config.yaml
norm: "layernorm"
rope_base: 3270.0
parallel_block: false
init: "normal"
init_std_qkv: 0.0247
init_std_down: 0.0
optimizer: "soap_variant"
beta2: 0.95
schedule: "wsd"
final_lr_fraction: 0.0
Each number is 128 + 32 x the weight over its row's rms, rounded and kept within 0 to 255. Layers, rows and columns count from 0. The size above them is the row's rms in percent of the matrix's.

# layer 10 MLP down (transposed), 704x256, rms 0.196, rows 483-499, columns 64-127
size [100 105 102 105  94 105  97  99  95  99 103  90 102  97 105  98  99]
[[157 116 116 150 180 167 140 109  57 186 156  10 102 116 125  99 159 136 121  92 138 141 136 125 109 114  49  88 131  51  95 162 175  66 136 176 164 157 152 123 149 152 145 114 172 165  94 158  89 198 122 198 116 156 140 186 159 123 121 104  96 155 141  87]
 [144 125 114 137  53 135 117 150 103 101 154  91  98 133 142 102 115 137 154 152 156 184 139 112 166  86 175 199 154 152 167 111 138 125 166 123 164 105 134  71 122 145 181 102  95 151  85 169 164 121 163  73 188 142  54 152 152 113  64 151 209 104  74 102]
 [127 129 149 150  72 140  91 100  92 136 111  65 236 121 115  58 105 165 124 149 112  67 124 119 113 115 158 137 172 136 100 158 132 110 122 132  95 172 136 109  78 111 138 118 135 138 204 104 152 106 123 140 122 134 138 160 156 109  86 129  50 112 175 128]
 [ 94 118 182 140 129 199 115 134 160 136  98 111  99 109 107 172 142  86 124 159 150 109 186  89 184 104 134 167 150 114 148 149  90 151 118 136 143 108  83  98 114  89 106 100 153 112 137 117 122 111 145 147 190 171 121 108  96 127 101 149 140 116 120 119]
 [139  77 149 121 158 185 185 114  45 107 171 145 119 205 119 154 129  76 152 152 165  71  92 172 127 147 168  93  95 162 136 141 182 148 154  91 120 159 105  86 103 145 138 137 132 148 178  97  95 185 105 177 110 188 120 155 128 143 172 183 154  82 198  99]
 [143  85 120 140 182 116  77 108 134 132 109  96 144  93 165 100 121 151 138 132  89 150  69 131  71 180 159 123 110  50 110 146 156 162 151 172 161  98  89  82 157 105 166 146 100 153 204 154  70  51 113 111 110 159 129 135 162 184 131 106 180 160 135 121]
 [140 205  99 148 186 152 160 174 152 132 109 129 112 204 161 129  72  87 111 140 104 164 132 132 108 127 178  83 132 123  91 147 104 187 103 124 126 137 108  94  93 165 140 121  88  32 137 162 113 117 118 178 157 135  99  87 125 130 105 129 102  97 116 141]
 [ 81 125  93 158 185 142 112 131 127  88 104 100 120 138 152 150 140 133  97 142 150 131  87  99 116 118  87  99  77 165 148 173 120 143 124 153  86 106 106  91 143  91 103 148 160 127 116 193 159 192 139  84 129  46 150  86 103 123 120 170  64 154 154 163]
 [145 133  98  98 153 118  71 107   7  90 138 104 128 141 147 155 143 119  96 142 121 118 152 139  93 145  72 155 124 128 127 171 123 128 124 132 137  97 135 135 151  88 147 151 108  96 188 120 147 134  70 153 151 153 161 117 121 135  69 119  83 131 131 154]
 [ 59  74 138  70 143 154  98 144 104 135 115 127 145  81 139 127 124 110 159 107  98 170 110 171 125 129 180  98 177  89 111 135 138 108 148  88 147 122  84 128 118 107 172  93 140 143 160 106 129 120 143  82 138  92  88 135 134 132 150 137 102 110 153 176]
 [ 92 143 142 192 187 114  49 134 174 126  88 127 107 135 100  97 169 169 126 125  74 108  70 138 145 117 229 191 124 131 122 173 174 108 140 151 162 158 158 112 150 168 101 131 149 146 139 152 134 131 158 123 112 146  97 145 141  73 145 145 148 169 113  99]
 [ 97 188 108 130  91 116 142 120  35 101 139 126 104  97 182 106 125 135 142 108  96 115  61  93 110 141  68 157 131 123 129 185 153  93  56  79 127 140 146 105 104 106 129  95 165 140 107  99  91 172  63 119  68  83 134 211  94 134  83 120 162  87 119 146]
 [115 150 101 137 171 183 122 115  97 102 129 113 124  96  93 181 142 133 128  92 130 128 100  79 181 136 255 108 128 105 171 182 188  69  92 140 103 130 133 117 131  91 101 141  64  92 148 162 158 180 108 152 108 109 135 134 142 112 139 141  78 124 106 154]
 [156 165 113 119 149 121 130 127 106 174  93  97 107 134 147  79  89 186  91 149  58  84  92  79 118 109 120 115  94 130 130 143 125 119 109  89  92 109 127 131 116 141 104 100 179 137 135 115  76 113 162 114 155 157  80  85 117  80 116 155 135 122 117  94]
 [120 142  86 140 107 168 131  94 168 116 146 108  72  84  80 102 128 124 136  72  89 174 155 140 135 145 176 176 132 159 130 101  74 125 151 125 128 151 167 109  72 164 125  86 172 156 144  57 161 122 139 115 140 109 122  81 102 143 156 130 129 136 131 117]
 [156 140  83 115 131  76 105 156 182 120 126 150 141 124 107 100  53 172 145 115 113 110 113 133  98 147 107 163  93 158 161 128 146 113 207 158 155 131 120 100 151 143  89  96 142 140 117 134 158 128 116 122  23 143 148 160 123 188 112 175 157  84 116 209]
 [ 67 102 149 124  96 135 160 158 181 129 121  82  46 150 180 120 175 148 134 147 111 116 116 164 148 133 168 124 141  70 153 154 134 161 139 117  59 123 110 126  95  89 155 137 131  71 108 144 143 176 174 161 124 148 114 111 152 156 183 123 112 139 143 131]]
# layer 10 MLP gate, 704x256, rms 0.189, rows 484-499, columns 64-127
size [105 103 104 101  95  96 100  98 109 103  90  92 100 101 101 100]
[[141 157 162 158 122 107 141  96 109 122 121 100 176  92 122 127 168 120 139 121  84 120 132 100 138 156 110 166 135  57 127 144 131 131  94  96 134 143 115 166 139 142 148 120 157 186 125 126 105 146 134 163 191  69 106  87  92 162 123 118  20  48 141 109]
 [ 94 108 121 141 151 141  99 132  81 121  93 102  83 162  91 135  97  94  86  81 129 108  93 116 152 143 157 184 155 157 140  98 192 137 187 163  86 122  71 100 131 130  67  94 159 115 173 128 136 189 175 133 162  65 149 139 102 127 163 177  71 142 125 163]
 [194 183  73  99 164  28 131 168  71 112 176 101 121 170 123 139  73 143 165  90 101 113  89 106 123 118  89 134 213  98 179 139 137  94 107 137 170  84 177  88  93 175 185 128 122 148 113 168  87 120 122 138  81  68 130 114 117  98 135  81 139 116 110 116]
 [119 145 151  88 129 141 175 115 111  87  76  66 129 145  87 123  50  98 101 120  95 183 146  95 117  58 192 128 163 161 139 117 113  69 176 173  94 180 129 129 157 119 177 133  54 135 134 122 142  99  45 175 161 147 158 142 139 157 122  75 171 131 137 140]
 [159 140  47 122 115 144 187 141 103 127 143 120 116 118 139 136  35 115 132 128 124 122 128  99 181 127 167 157 118 154  78 132 122 157  59  63 184 166 127  98  58 123 168 113 110 122 141 177 121  70 120  38  73 147 169 164  80 113 116 149  94 161 114  78]
 [147  94  96 110 106  50 138 129 120 106 158 107  98 117 151 115 133  82 107  88 123 146 137  97 125 109 146 166 145 157 172 158 153 152 146 109 126 122 107 175 107 136 136  84 206 125 109 113  71 124 134 111 114 155 141 107 147 132 127  97 179 143  49 129]
 [114 165 151  90 164 190 138 155 117  93 112 170 159 151 162 131  93 107  55 158 132 200 152 107 147 121 100 151  73 150 101 129 143 156 161  99 130 154 168 147 143 113 148 134 137 156  34  79 178 105 117 191 161 181 120 131 179 140 167 127  79 106 154 160]
 [ 83  71 121 124 158 145 104 178 140 192  85 121 128 146 124 131 136 125 112  90 153 127  68 127 139 199 134 168 131 128 141 108 143 112 167 128 182 130 113 125  81 181  88  60 138  96 115 113 141 158 134 111 112  92 100  94 111 168 125 115 170 109 103 153]
 [202 129 137 145  97  60 143 149 134 111  96  71  91 122 168 109  90 132  73 126 108 106  84 166  74 141 153 156 127 181 155  89 162 171 123 192 141 145  87 148 152 143 141 142 174 129 106 130 104 136 114 178 203 177 115 113 102 159  57 135 173 138 127 129]
 [138 140 180 123 154 122 142  59 114 118  75  90 131 139 205 118 181 154  71 147 109 149 132 143 116 105 171 179 147 115 134  63  82 145 115 141 116  89 150 133  57 113 132  86 149 138 186  78 124 145 124 184 153 154 146 137 168 141 132 151 131 111  79 117]
 [122 123 103 134 154 100 188  65 152 130  91 133 178 113  72  81 187 111  85 151 179 166 146 182 107 154 163 122 166 101  82  75  80 129  88 115 137  99 183  94 131 111 169 174 112  46 143 126 150 160 126 116  70 116 115 133 137 162 145  93 152  81 123 153]
 [143  78 131  91 130 151  68  91  99 105  94 156  90 115  87 128  66  87 100 157 137 103 117 136  73 115  64 147 146 160 185 127 103 151  87 128 101  89 116 110 104 116  59  71 125  81 109 141 137 130 136 104  53 153  62 100 186  93 228 117 147 117 145 167]
 [ 57 135 142 112 113 139 135 159 147 168  82 144 127 104 117 147 191 143  60  90  79 170 161 134 148 131 131 139 107 146 145 137 150 121 122  80 102 132 135 124  98 138 117 131  72 123 141 116 111 126 112  61  89 122 130 123 132 137 136 172 130 135 139 119]
 [134 130 100 136 147 179  78 105 126 106  96 113 106 148 154 118 145 122  79 123 162 135 122  53 147 149  92 161  54 123 134 118 127 155 145 166 141 147 163 150 193 125 189 131 152 124 126 170  90 133 133 109  72 159 113 104 130 152 106  99 150 145 184 213]
 [122 104 132  80 138 133 164 162 182 164  92 115 114 127 103 116 112 108 180  46 117  80 142 115  81 102 117  74 120 137 143 167  53 131 116 100 162  89 179 171 131 152 118  51 193 165 154 132 110 125 115 112  76 135 105 151 106 124 145 142 125 170 142 118]
 [108 161 156 135 121 146 104 182  84 128  91 166 132 148 113 134 134  97  96  52 166 127  91 129 157 129 108 111 134  83 148 134 102 130 109 108 165  75 135 109  83 133 114 146 160 142 120  81  83  98 156 161 106  84 142 128 174 139 153 115 108  85 149 169]]
# layer 10 MLP up, 704x256, rms 0.199, rows 484-499, columns 64-127
size [102  99 103  93 102  96 102  97 100  97  89  92 103 100  98  96]
[[168 151 153 120 105 139 125 161 180  58 176 150  96 105 190 130 162 185 133 167 144  86 142  50 107  99  82 135 171  93 140 155 151 114  84 145  93 174 145 119 124  96 157 167 138  86 193  74 120 128 110  86  90 116  87 195 126 154 184 165 177 166 102 133]
 [ 85  81  52 167  69  99 145 155 140 145 151 103 102 115 149  43 104  42  96 138 213  90 140 125 151 130 111 111 132  75 151 117 140 115 145 132 136 125 148 102 119 123 107 116  52 115 123 135 145 134 150  71 137 102  98 112 172 149 109 123 104 124 139 131]
 [ 78 140 165 129 136 150 118 118 181 195  97 153 185 157 145 141 188 149 172 129 151 176 184 185 108 147 156 170 141  74  84 160  91 130 121 113  98 121 147  93 153 101 147 153 135  92 110 147 109 122 157  88 153 173 191 206 121 126 150 127 160  85 185 138]
 [133  90 132 150 135 130  84 152 155 135 161 158 174 122 173  86 109  94  63 110 164 109 116 116  62 133 224 189  91 127  91 169 125 157  76 184 116 156 170 136 124  98 185 143 151 122 123  99 171  63 103 168 149 127 102  91 129 141 141 144 174  84 126 185]
 [ 83 177 154 103 132 102 116 107  99  69 126 136 148 103  61 102 130  91 153 187 105  83 141 194 173 131 107 136 106 127  92 109  98 113 127 116 132 171  90 207 163 165  89 141 119  80 146 125 158  89 133 132  91 174 133 114 153  75 134 150 111 115 112 148]
 [172 115 147 125 126 131 163 124 138 167 102 104  72 129 122  88 131  91 103 145 138 111 139 158 141 129  45 118 142 173 113 102  88 159 112 128 115 141 171 124 134 103 151 125 171  76  97 140 186 141 118  69 140  85 126  61  96 133 104 146 105 212 146 121]
 [138 144  94  95 123  80 165  76 147 160  80 100 123 125  84 131 122 140 135 110 143  86 108 158 131 110  88  74 126 103 165 113 124  81 119 131 108 144  67 147 145 134  80 169 151 105 142 133  47 106 132 148 112 132 131 133 136 178 116 106  98 141 122 157]
 [122 182  61 110 169 124 144  90 105 139 141 158 105 125  85 108 151 170 131 140  96 128 203 127 130 130 175 116 127 122 191 155 162 178 140 131 164 125 107 143 162  80 176 136  82 155 138  92 109 133 130 125 144 153 124 190 147 201 104 156 173 110 148 144]
 [ 84 160 188 108 158 173 102 198 131 148  86 168 151 141  97 148  94 140  39 142 132 174 149 142 151 120 100 103  87 102 118  83  68 112 112  76 191  96 161 107  88  52 118 149 106 135 148 112 134 138 126 142 125  53 126 140 152 126 120 113 110 164 110 110]
 [ 90 128 151 154  64 148 185 135 203 145 145 110 117 134 129 121 123  89 183 137 155 112 123 107  84 100 142  90 103 140 151  88 111 168  86  99 143 182 114 131 108 121 120 107 108  46 105 118 119 167  65 116 130 128 123 120 122 125 162 158 128 131 134 134]
 [165 169 125  78 100 126 150 150 136 137  82 122  89 136 123 105  62  87 152 125 113 145 128 157 172  20  93 138  91 150  76 134 167 157 104 159 135 145  79 219  97 112 155 149  60 103 115 116 145 111 114 109 146 102 130  92 125 102 145  73 138 141 155 154]
 [114  96 140 120 141 174 138 140 132  93 157 114 153 148 143 124 160 130 124 107 125 158 156 124 119 122 139 107 134  79  92 172 156 123  98 147 171 125 123 102 164 142 109 104 119 128 148  74 148  90 123 129 162  75 129  93 113 113 118 128 118 143 135  77]
 [134 142  80 105 127  78 150 138 139 144 143  85 108 161 117  82 133 146 118  72 129  81  91 130 154 146 115  87  88 155 108 176 130 113  63 166 104 125  93  97 133 169 136 103  93  92 112 124 126 158 142 127 107 140 153 114 152 129  67 107 168 172 178 131]
 [127 147 117 104 135 201 193 128  93 138 130  88 127 142 175 126 100 185  79 111 134 147 107  88 126 122 208 137 129 205  85 122  95  89 137 128 133 158 117 136 115 142 105 131 100 160 112  27 175 143 116 168 145 197 127 136 133 134 118 150 127 137 142  50]
 [113 167 145 107 115 162 138 105  45 147  69  91 100  95 147 130  93 101 148 136 127 133 172 124  39 178 161 172 147 168 183 150 156 167 171 146 111 126 147 166 158 132 114 157 143 117 177 130 130 130 171 124 164 181  82 105  90  98 156  89 130 107  89 132]
 [116 116 194 132 111 161 165 138 120 164  95 158 138 115 169  77 129 104 136  82 128 148  59 117  85 104 109 127 186 149  73 192 103 113 107 122 126 127 151 116 113 114 101 167 127 190 160  97 106 115  97 155 126  95  88 108 140 136  82 146 112  75  79  82]]